Weights of a small transformer language model: 5506 steps.
Each number is 128 + 32 x the weight over its row's rms, rounded and kept within 0 to 255. Layers, rows and columns count from 0. Numbers have three digits each. The size before them is the row's rms in percent of the matrix's.

# layer 2 attention value, 128x128, rms 0.065, rows 95-120, columns 0-127
088:155063092187184107082187168146181160145115093104086088118101171135129119088107163105107135120117107084044112147179125152127197102101134104142086104129072106192132150145175136128114115093099101159076119105085101124159114171120157124129122143091097112160214095142131142076116131147095095103080095093127140156089115157101119046162106163106118092101103121117134146147083134170125099117137
102:147121064142139153137084087042094095123126111151097105146157126120131147050135127081126134133103142104065106127113118116091096126125108165134109145092045119156158092109112108137117140123091113110126106127090116105133082178126193085117126116109154082074148133157135123144203108175124093113098113203117132166140175157176170115148126156115103178102125138171075184119162076061196162121140
092:096147142096110161095169110141155148111164118091141125131157123062128150113083112148108110171147140124166152120056120092134138110142130134101153111176214148074123172111135128187150137159200153087193156126132094117065180112168136147164138129128153111140104097062135089132134056126125161084145148129136144068131030114168124163134135101176152120187141150131149131103100199143112127159083
111:086150045128086190085111126074132117140146081167132106095119112133178141116157094111123123104147104116092143131117144120050134130114146147114126147170103170153162098139185132156178169174149139132164106124116094223135091106156104076161101086081133149168049146137082204130155148142066139099166077127108112101106111102151126126166123085173116150108107117131122090103176064146136103112117
123:146069079116076078133129136127130138136166101147192164101095164122130108118150160162147128115124091088133169199146157136128136124081145141195135160089091110147100137106155137052110149144104166127090119140154093083122088132068130171095119183111143133151109166167096143156130222113146109169082130099147155191109163175108099160101182138118102054107131138153095113110137099120205135102085
109:113130186175161110128164151126100115102100117087069170130148114120146122137131094092105121105147084167087127145139157170112147108192149104082128058116123142138166150118166129153146075093088131171178114130119168155122144137165141089149119130156088115088175095205122121078183090152114112049173099118108115098188125110133163099144106067174144121120137186099117116143170143080028131113114
112:183186168138076097169122188149133115141112126122100131158115175111093140189133165110143136126117157140131156122202109110109077093175152164163072087122137078054090142129128150122143155115151145134125193090132124075072162107130090168068140169119124138112164145110144105116140105114190141186117150122108130111157142125153132110110096211079162173145149129102073137153084133089130146127215
100:121158154125085113133088100098107094125133178159080168143141125144168131172128121159121127141095135086160225137085096112119090190230121141139122148162157167099105139113112109117163125133146130159186158138172153085137100117111071112136108117160143103123095082139171062134165036081127160085089130160116107116106100115131145149060181150090156143165132155161111155162080116134134148177155
098:155068089117122087114138152094126119135137173111131153139127104138123125106110166167138111173119091129163123126104114152084146137162080127140107090115076146111092147153143106089153154207110094129085104121177129104147155183122111119106145178175126106075164159205099041139094093109114083111095184109144096210122128191058081169118082172128149116133112079137172125164127148086144164170126
103:126161132146160085125084092118150121103071110093120106168109075163156112136148136168137104135138147147134190139214126145113124177146145099116112169164164099118144136100159151165093116104129135119105113110192179182069101107211139119121135079147133101156143091073184120087084123101124160174141152106078135077090072053137171112100136071154114208113113099103109139137074138122116103146140
096:151178130161163124103168123095125123173168151074115129139197206149115130153090148035150146115115103138047136119102124131155092108135134101142090178182171164104120139157144134162191127109136157139136136170097126147154077076128135094161118111173132141124092113138158173115198136093124139121122106104118144075171065119176095133074127077172118130118131067096139159045161136101144136125120
089:188023078173092112107144132139137127103157134206115169111137096129182126109114130129117109148131103108137094142166100066151087122107120145197115099104181090160134162107153141111107112101174111109102166135098118056181113136121202152109139174156100129128131156128111128148126130153181056137114164151189162147097127164137094116190173160094082124145118168138121078157082158124157090119125
100:185118079081105098133126126105100085126114176150114097199182157133122154163137114150152108212110131157159144162126104134126081110126095121159091147126167185124121144146150163085080171178130107111101142084145147120167055144115097104092128138122147115084142118143191118136099106088084177173086169092131120187106151157142158156102170145085108125143125100170082167147094133170161134227135
101:130121135142138066098069116094104067172124143094124160147159140165164112108129138153156132088113118120142163114152133158068155148193061115105103102148105190117121127105116140132165132162108173122022106132141098161123060134106127088147131087152153121146136086174137113129105107095050167087115129159044109149124125103067097121107130122166127129140118090099128113102104054112176173116062
086:124170148104110109140138074159150159166060093140103153099103143121131116140136136165160143126157141170160111103133156170164097158158099104136201166107096129126158119174108116166169105137133110146172107136157098110114152110173021176119157137090123138125165152045157157100072108097158139109054135188170100058157164100120108108137150103126145133107115070106115187188121125115151124063125
080:189133160153120127125135182156150122128143155076168132128179145155106157140155105129165139061138130101099031144131163145230152220074172086113152146085097114118140150104136129150158116068136092141126095158156101166159107113170185134134115139154097152099166112118120153169094125168114124120141088141149125119144092084096124108162132105106132124099091076129131109122208151079144101090071
110:106131125128132154142162090208120160143140085146217134055066107143136122107157129140090148066137142096162116107154136150184122112154066150105168196089136087190148146106104123125118127059109099142092121127140107172133161141074156201145154120179127143163149173088102126137105143173186105168134111119153151071128147086093125151111099110129150154086140121095141101163139188145110095073115
100:132113059143142173101137053074135116177160108146143104103097095128197108143107139148139119096128123161117180109140095177174090105112093145161082221136221159216132112144131130127129120106151086147077095194108099170147127165101174152131146125108137135132101192114121194108167127132139125115138142115154136102127107114144145141149166114119126191074132104147116102131181114055144139133150
113:114039155146163122138157120089152177124093132128113147146082089122149115101091175151159162137112047113139084155135167200161156112108161118178187142089102093217123114091104103081103086098108080168121100112138142115146192141061146151109122168138093121124140164114092160132106107106197078130137164093144123185127139192107067166111130117125105096106124098129117113113137133081138122088107
092:083124079136043086148180150155115132132116125097132128058114152143123158151132132111122187063116117108086151145132121109076125123197139127133127122162104097123110182123124142111095147159096123104135120025168144141119166108092089169118117138141122103124153129186146069151170139122127197130046118057107117092151169164150100109170091179142171104114108107121127137088074068173118143130153
110:038107132115143188137119058100129154112084114110118150087159090137170128099123120205147145110138087090117122119082150165113187131159091117102183151087084162199143103069085116129161147138123125099154085114143136172233165121088130120149132109132129137175131063110110115136129092120069153107120105154133089126145164139107137168094106053163111108136128103125123142149098127195125127104079
099:096106109070077194181181109100091114177162130156163080141124122107107145108115095138103111157146154171162102085103106138127115108126100181151139163125197168143133109164139126133075151138147096109127116151071068112162190179124116122102139147079136146105078200138087125151169105124132036095165144123164151097164070111155127169157157112129154109125145095106122147137201154084137157099174
077:069107077131146152160115070129147121120166135144115146111167080122129130081079122144123092147128116151103086135086104139090122054071099112174153134138185147226131118136122130163043142123139132142124118162115168145116154157101211116123135126108121084160091087106105122109159242169075154152164117165103149121148157132131136168124112103105082127064132136158137098112105074137121127131074
153:130137165135163117128083147195133133097143127119133116112123140095192085125149114139165100080073124134073112132142201111132123131063118105134090204162095113123111129105153169121127068117100152107176134063156141125115124079109124119133167208123163156166160114094121123151135106076190162124118073075122174093084115113119152149049123134140063186125096082114089129130101109124173087096159
091:163157164160084120131140146098122155161110112091188109164128136145125126185123166121158166105117130117115237126174140096147109093113138171108048191136169063099094157104127154111119123088068126128122129085166086140117122093119142144111117106158120134111146120103149136117159152117185140188115103104109162071126104082175153070049078136153119187148124075139144098086094122149132117145195
084:100103147149160163128142095037164103124110115157066102156152101087125145113075125150129143078133118146104081146129151154128167105107195117145112105123142144150132112145109118119160141111191110115113100071124185181110167174144156075104123136092154082111106177049089193139074123134099100102209160202117111163131152163168151088121116132179137170153115118096109088159103152154101089133155
# layer 2 attention output (transposed), 128x128, rms 0.0919, rows 95-119, columns 0-127
088:192097147131107116196171117083144132142157146092125142130134097131161090114119135136165080073066077169170169103128102101165167110135072089148184145121133113125093115146146129142117112096194119133129086143151114109151182139182102106160162209165149181138095063118130120110146141081149155083103120160120096098168162105110154126119135085076135118121038062098127137159170113161134142172149
099:095131141129140146108160121143125171198162136133129151105136135178136111187136150126124173108088058119126147154124149167130130142158064155167130073098175075099115097109062105123157093153099086163157103088160125125112148110061080143090133216114149196142166109044085140119112129077142156131117114125153086095131134120161113146160107101066141169175202098148137124076155146161118117122124
092:101187122139161128081069125133130149125115126170133131090059094092065102130178143147107140110170144141168072129118147163102140114128134129085104106148107074095147145097150086091119160145095151123095189108140122163100067129152119084124118059107100077110141171165152071153084148199168132225148157141121148155095149094155084168163092147158148088150128147123081135178122148103095103149093
122:169148131121131090098162160191093178160132149127169144089165130130104102176146116119125132177244151150151081099138153132155086187082137159119109144147096107138135109070121137106153155145085143121086127113155128163147089087098133134136026046145091134136116155154091100156121139082145133150114129100147082191116063132113143167147144098105075125149113140187169100150116152078142130124154
125:122125123128127156146160101112117144109185124135119102154134077134176121130086119111105086123079178147170104144118102097124102141129133112164148122133124133101144122162046115153142092086134118074194109168110124123135187105152127129141218119125154173131056113063120207183111076117095128113116158176082160070135144133140119111088142132156085162147112085036099112100169102193106146150167
104:162099128138139121136101112142101124125115143140141131131142156109105112131129124169183152079255121114093138120140105128099101145141125123167101125090118134103100153158175143132090133171131145130096141117140128104142083128115154123104057103149129119112189120157098090097113159139123120159150144104171000175132143140108125092149117138104143132102174146187144134142121144109169137137130
134:096115125135145129201095123086153059150171108162080141161085141127160096054137140138143139134113152079111147116098091143142187101168119093158099057111188172151127148137175162097108110180163089139115167126087141145080131142125138125096230185172117109134130119094144122097123114148107140053120131150094190067131153164112109161075140173143177092141116145092105138122158123142086127129125
104:094163136134144102103090133137104108168092138121102096081102124071081152103143099136089163136171153101084119141130150179114138078155175120164061075158177139088166124129116108113159164174113103127135128179105154091040150152098124215081133148106111130133163179122093074076125116141143058183129173092124133150117178192150134107144089160152175087120157133101153146109145164131123152093106
118:137133150175153143122140094134154119097157118125140056127085124066157186089104159083152127097115107111143131189152096130127125091182157111170152126144164123151110110143069149143110128110139101156150126204110157113105158101101164090130098204118148162119124121092132188099149181094120107181132163175134076086150213130132076085091127129120173098086107113093074129111137108215106143170157
118:122117144099144113166129196134076130160046153126110178108158168119087114152172106156113118159117085090103171086145167116087117093100132176077116121132092139136087156136198074160155131082103181178134131106136132153155110129146130136101140105124121125106150166210106074168112124215156070082137066104137130164124100111165141117135127158098149115117088138106160096165167101059149105085110
087:134111118113063157100086128179116147159142167176144161147151104171071143196129119149178141104105148099080106086158153143107075200082122162063145079155117096065141135155142107129106107101130173138109153142132105180147101136127167130134136128113152119168152123127098001121080129099124144113089161118116146132061137151088111143088163151081137160120130146159133129193062143109161109129140
102:107167147123128138140128118085159138093154150122111133167105097094195098115097138135114133129000106145150153130103109101135160092138100062130159084103106087135134120156113120122120100102153096120147077117122086100120187148135102161148202165144142139111072093093146144118150141117122153112117106149120236087118147113142154164133147126153117110107077066095104125127177126198160117133148
104:078156145152144131126124132094146138156127149106102144147109155093129166121143161086102163133000105102095138130142149101098167126118145165117162089140133089161153115138119101108146127122132121171170108123131124123124165107138114129127178190146169159106082156100116127123110120141115112122129083159129179068107196149127137148106136130124227089135092069051132095121161084168082131122134
095:145093153113091126161154150142076097189048108117123071121106117097083173185176103125127110190153112081091136138192186154110060131093179174137090171161107125087083101133093118157124123063127132136169127146159192169087125121084128145130111107134127133170144168144059129146132125101194088146150139142165073180127101158149123117105141124073145140147109101111168140124128139146142160101174
086:121104129147149140113133140093106103119091111078137170146146125121176167113100117107120073116010126140126098130142102108150095059145163134108108192086125189142092125117167128196127139109123176082125100190126082050120117106134121133138152069108069143122123109128134152142112135154085093132152067058084119197173178133120113161085090115114080130084148167116134118111122168133080115129105
081:144076106145080172118162135173181092102127133148148120141179116111148130120077111144126118155102157159159175119126180110101083104111106110131128160174095138140109138178147176161091114057147164125142062123112092100199156138125164148183054170079131185149107068124133127130141184095112152112137145107139102105126160130115113095118147139169076213097148173135116067087097122166197138130121
119:180080121080105126153151140171117141062083083118113137148162114172138087122114087151151079093114138100135119116131165129169121118111152092097171162154086193158128101121165117147126110095130161084128094095147135113177103140144142097145149084074102098140134157138157190160134122157109139127147113110123186158124067070189111103129109105125000197102160155136111154113100141113192119122113
099:115141163083129136077177142197091177101108131143149177134195084159150082180106083165148110118125110129120094132146161139167143160120139182061172073128077122123161091105139137133172101130093114089133100121168127125149109113102172139113191045142157136126145153103106101106093129143116139140109078109094164188133090115139083107124138103075044188095122123119113136169153139186164088102134
123:140078094092112161109114055135130147037151139117144118105140103135150136103063084114161062094069140168150113189120069083138090134152124104172135164113125130134151104163054143195129106126127149099174116196122120105137164105142158105161097137095162172121089083079161175117161148149107146158063140140100107089179138126112112089082093134127080136088084116123091134123136084163138116158129
086:190082130150141101191165116126102124162169124120107089152101130119093110065097132100141118142085164068155150085126136135115124086164123121185131131118174206150170102130127095112163124176141087154114161161063129127132173162128086078131171213100127177175123165081160145159151115087129096121148169181159074088142184131127106141076101125158141130150109111073097133120111151174125183153127
123:171094102106104114075125111176096175128090136096141093048117130148072166161132096091142086101196143154144060152156134137136077137111169133120118180115123132126157113102097118157180149116091200087134123156139158096120104094109121126126036078080103130107151174140151169127129152146162113197083145101140033184157106101097105096140083118117071137128153121162124148131112119097130133136118
101:069173136145195116112089106158137163096131120143160167134133128172115108136137156098144143153134138144137094145139135125170159155147164150082140090107124105170178147104095136101117158161123065132112159079176102100124066102105164085143081011170107091122146118094158153096064141126042174175105109168121161134108161096135076174127138098131135134146163160192104150109087117147098080144122
077:129111128113126147093159089136106198127147122111170109108161077187104128201132116098142121125168123151151097109130141115132160198126111137117213121057090075119167143115081106134163116145059122147160158080173090146217109130165078168104176075146179121139127153147161133142121098166167146170102106118122123154089087044130133110146108101132097170148167079165126131136091112146127138095127
126:104102123101105145101118113133131141128164135137129128100128101126137119138114100120136085120000170132142112105129127138133108124131137118115150127128137144132138092149126125149133106122117171128115105135128126167117146091153132101144233215083166181137119122109178151153118123136147136124105129127089194091150146113147125136111118126112101140133086102116098129115175110115134110138125
095:106110120100114105176079152182109105197148121156048181146112166164099084098163066149116092118143158080106101061113142159111149139091128145115113079133142190151127147137218101160141097122154149142078146121095153172166110115102153126125170142137137112111138158154142087170113086150128163036110102138129207069130112125113130157133125145093107115121086134099093154169145106066113101119092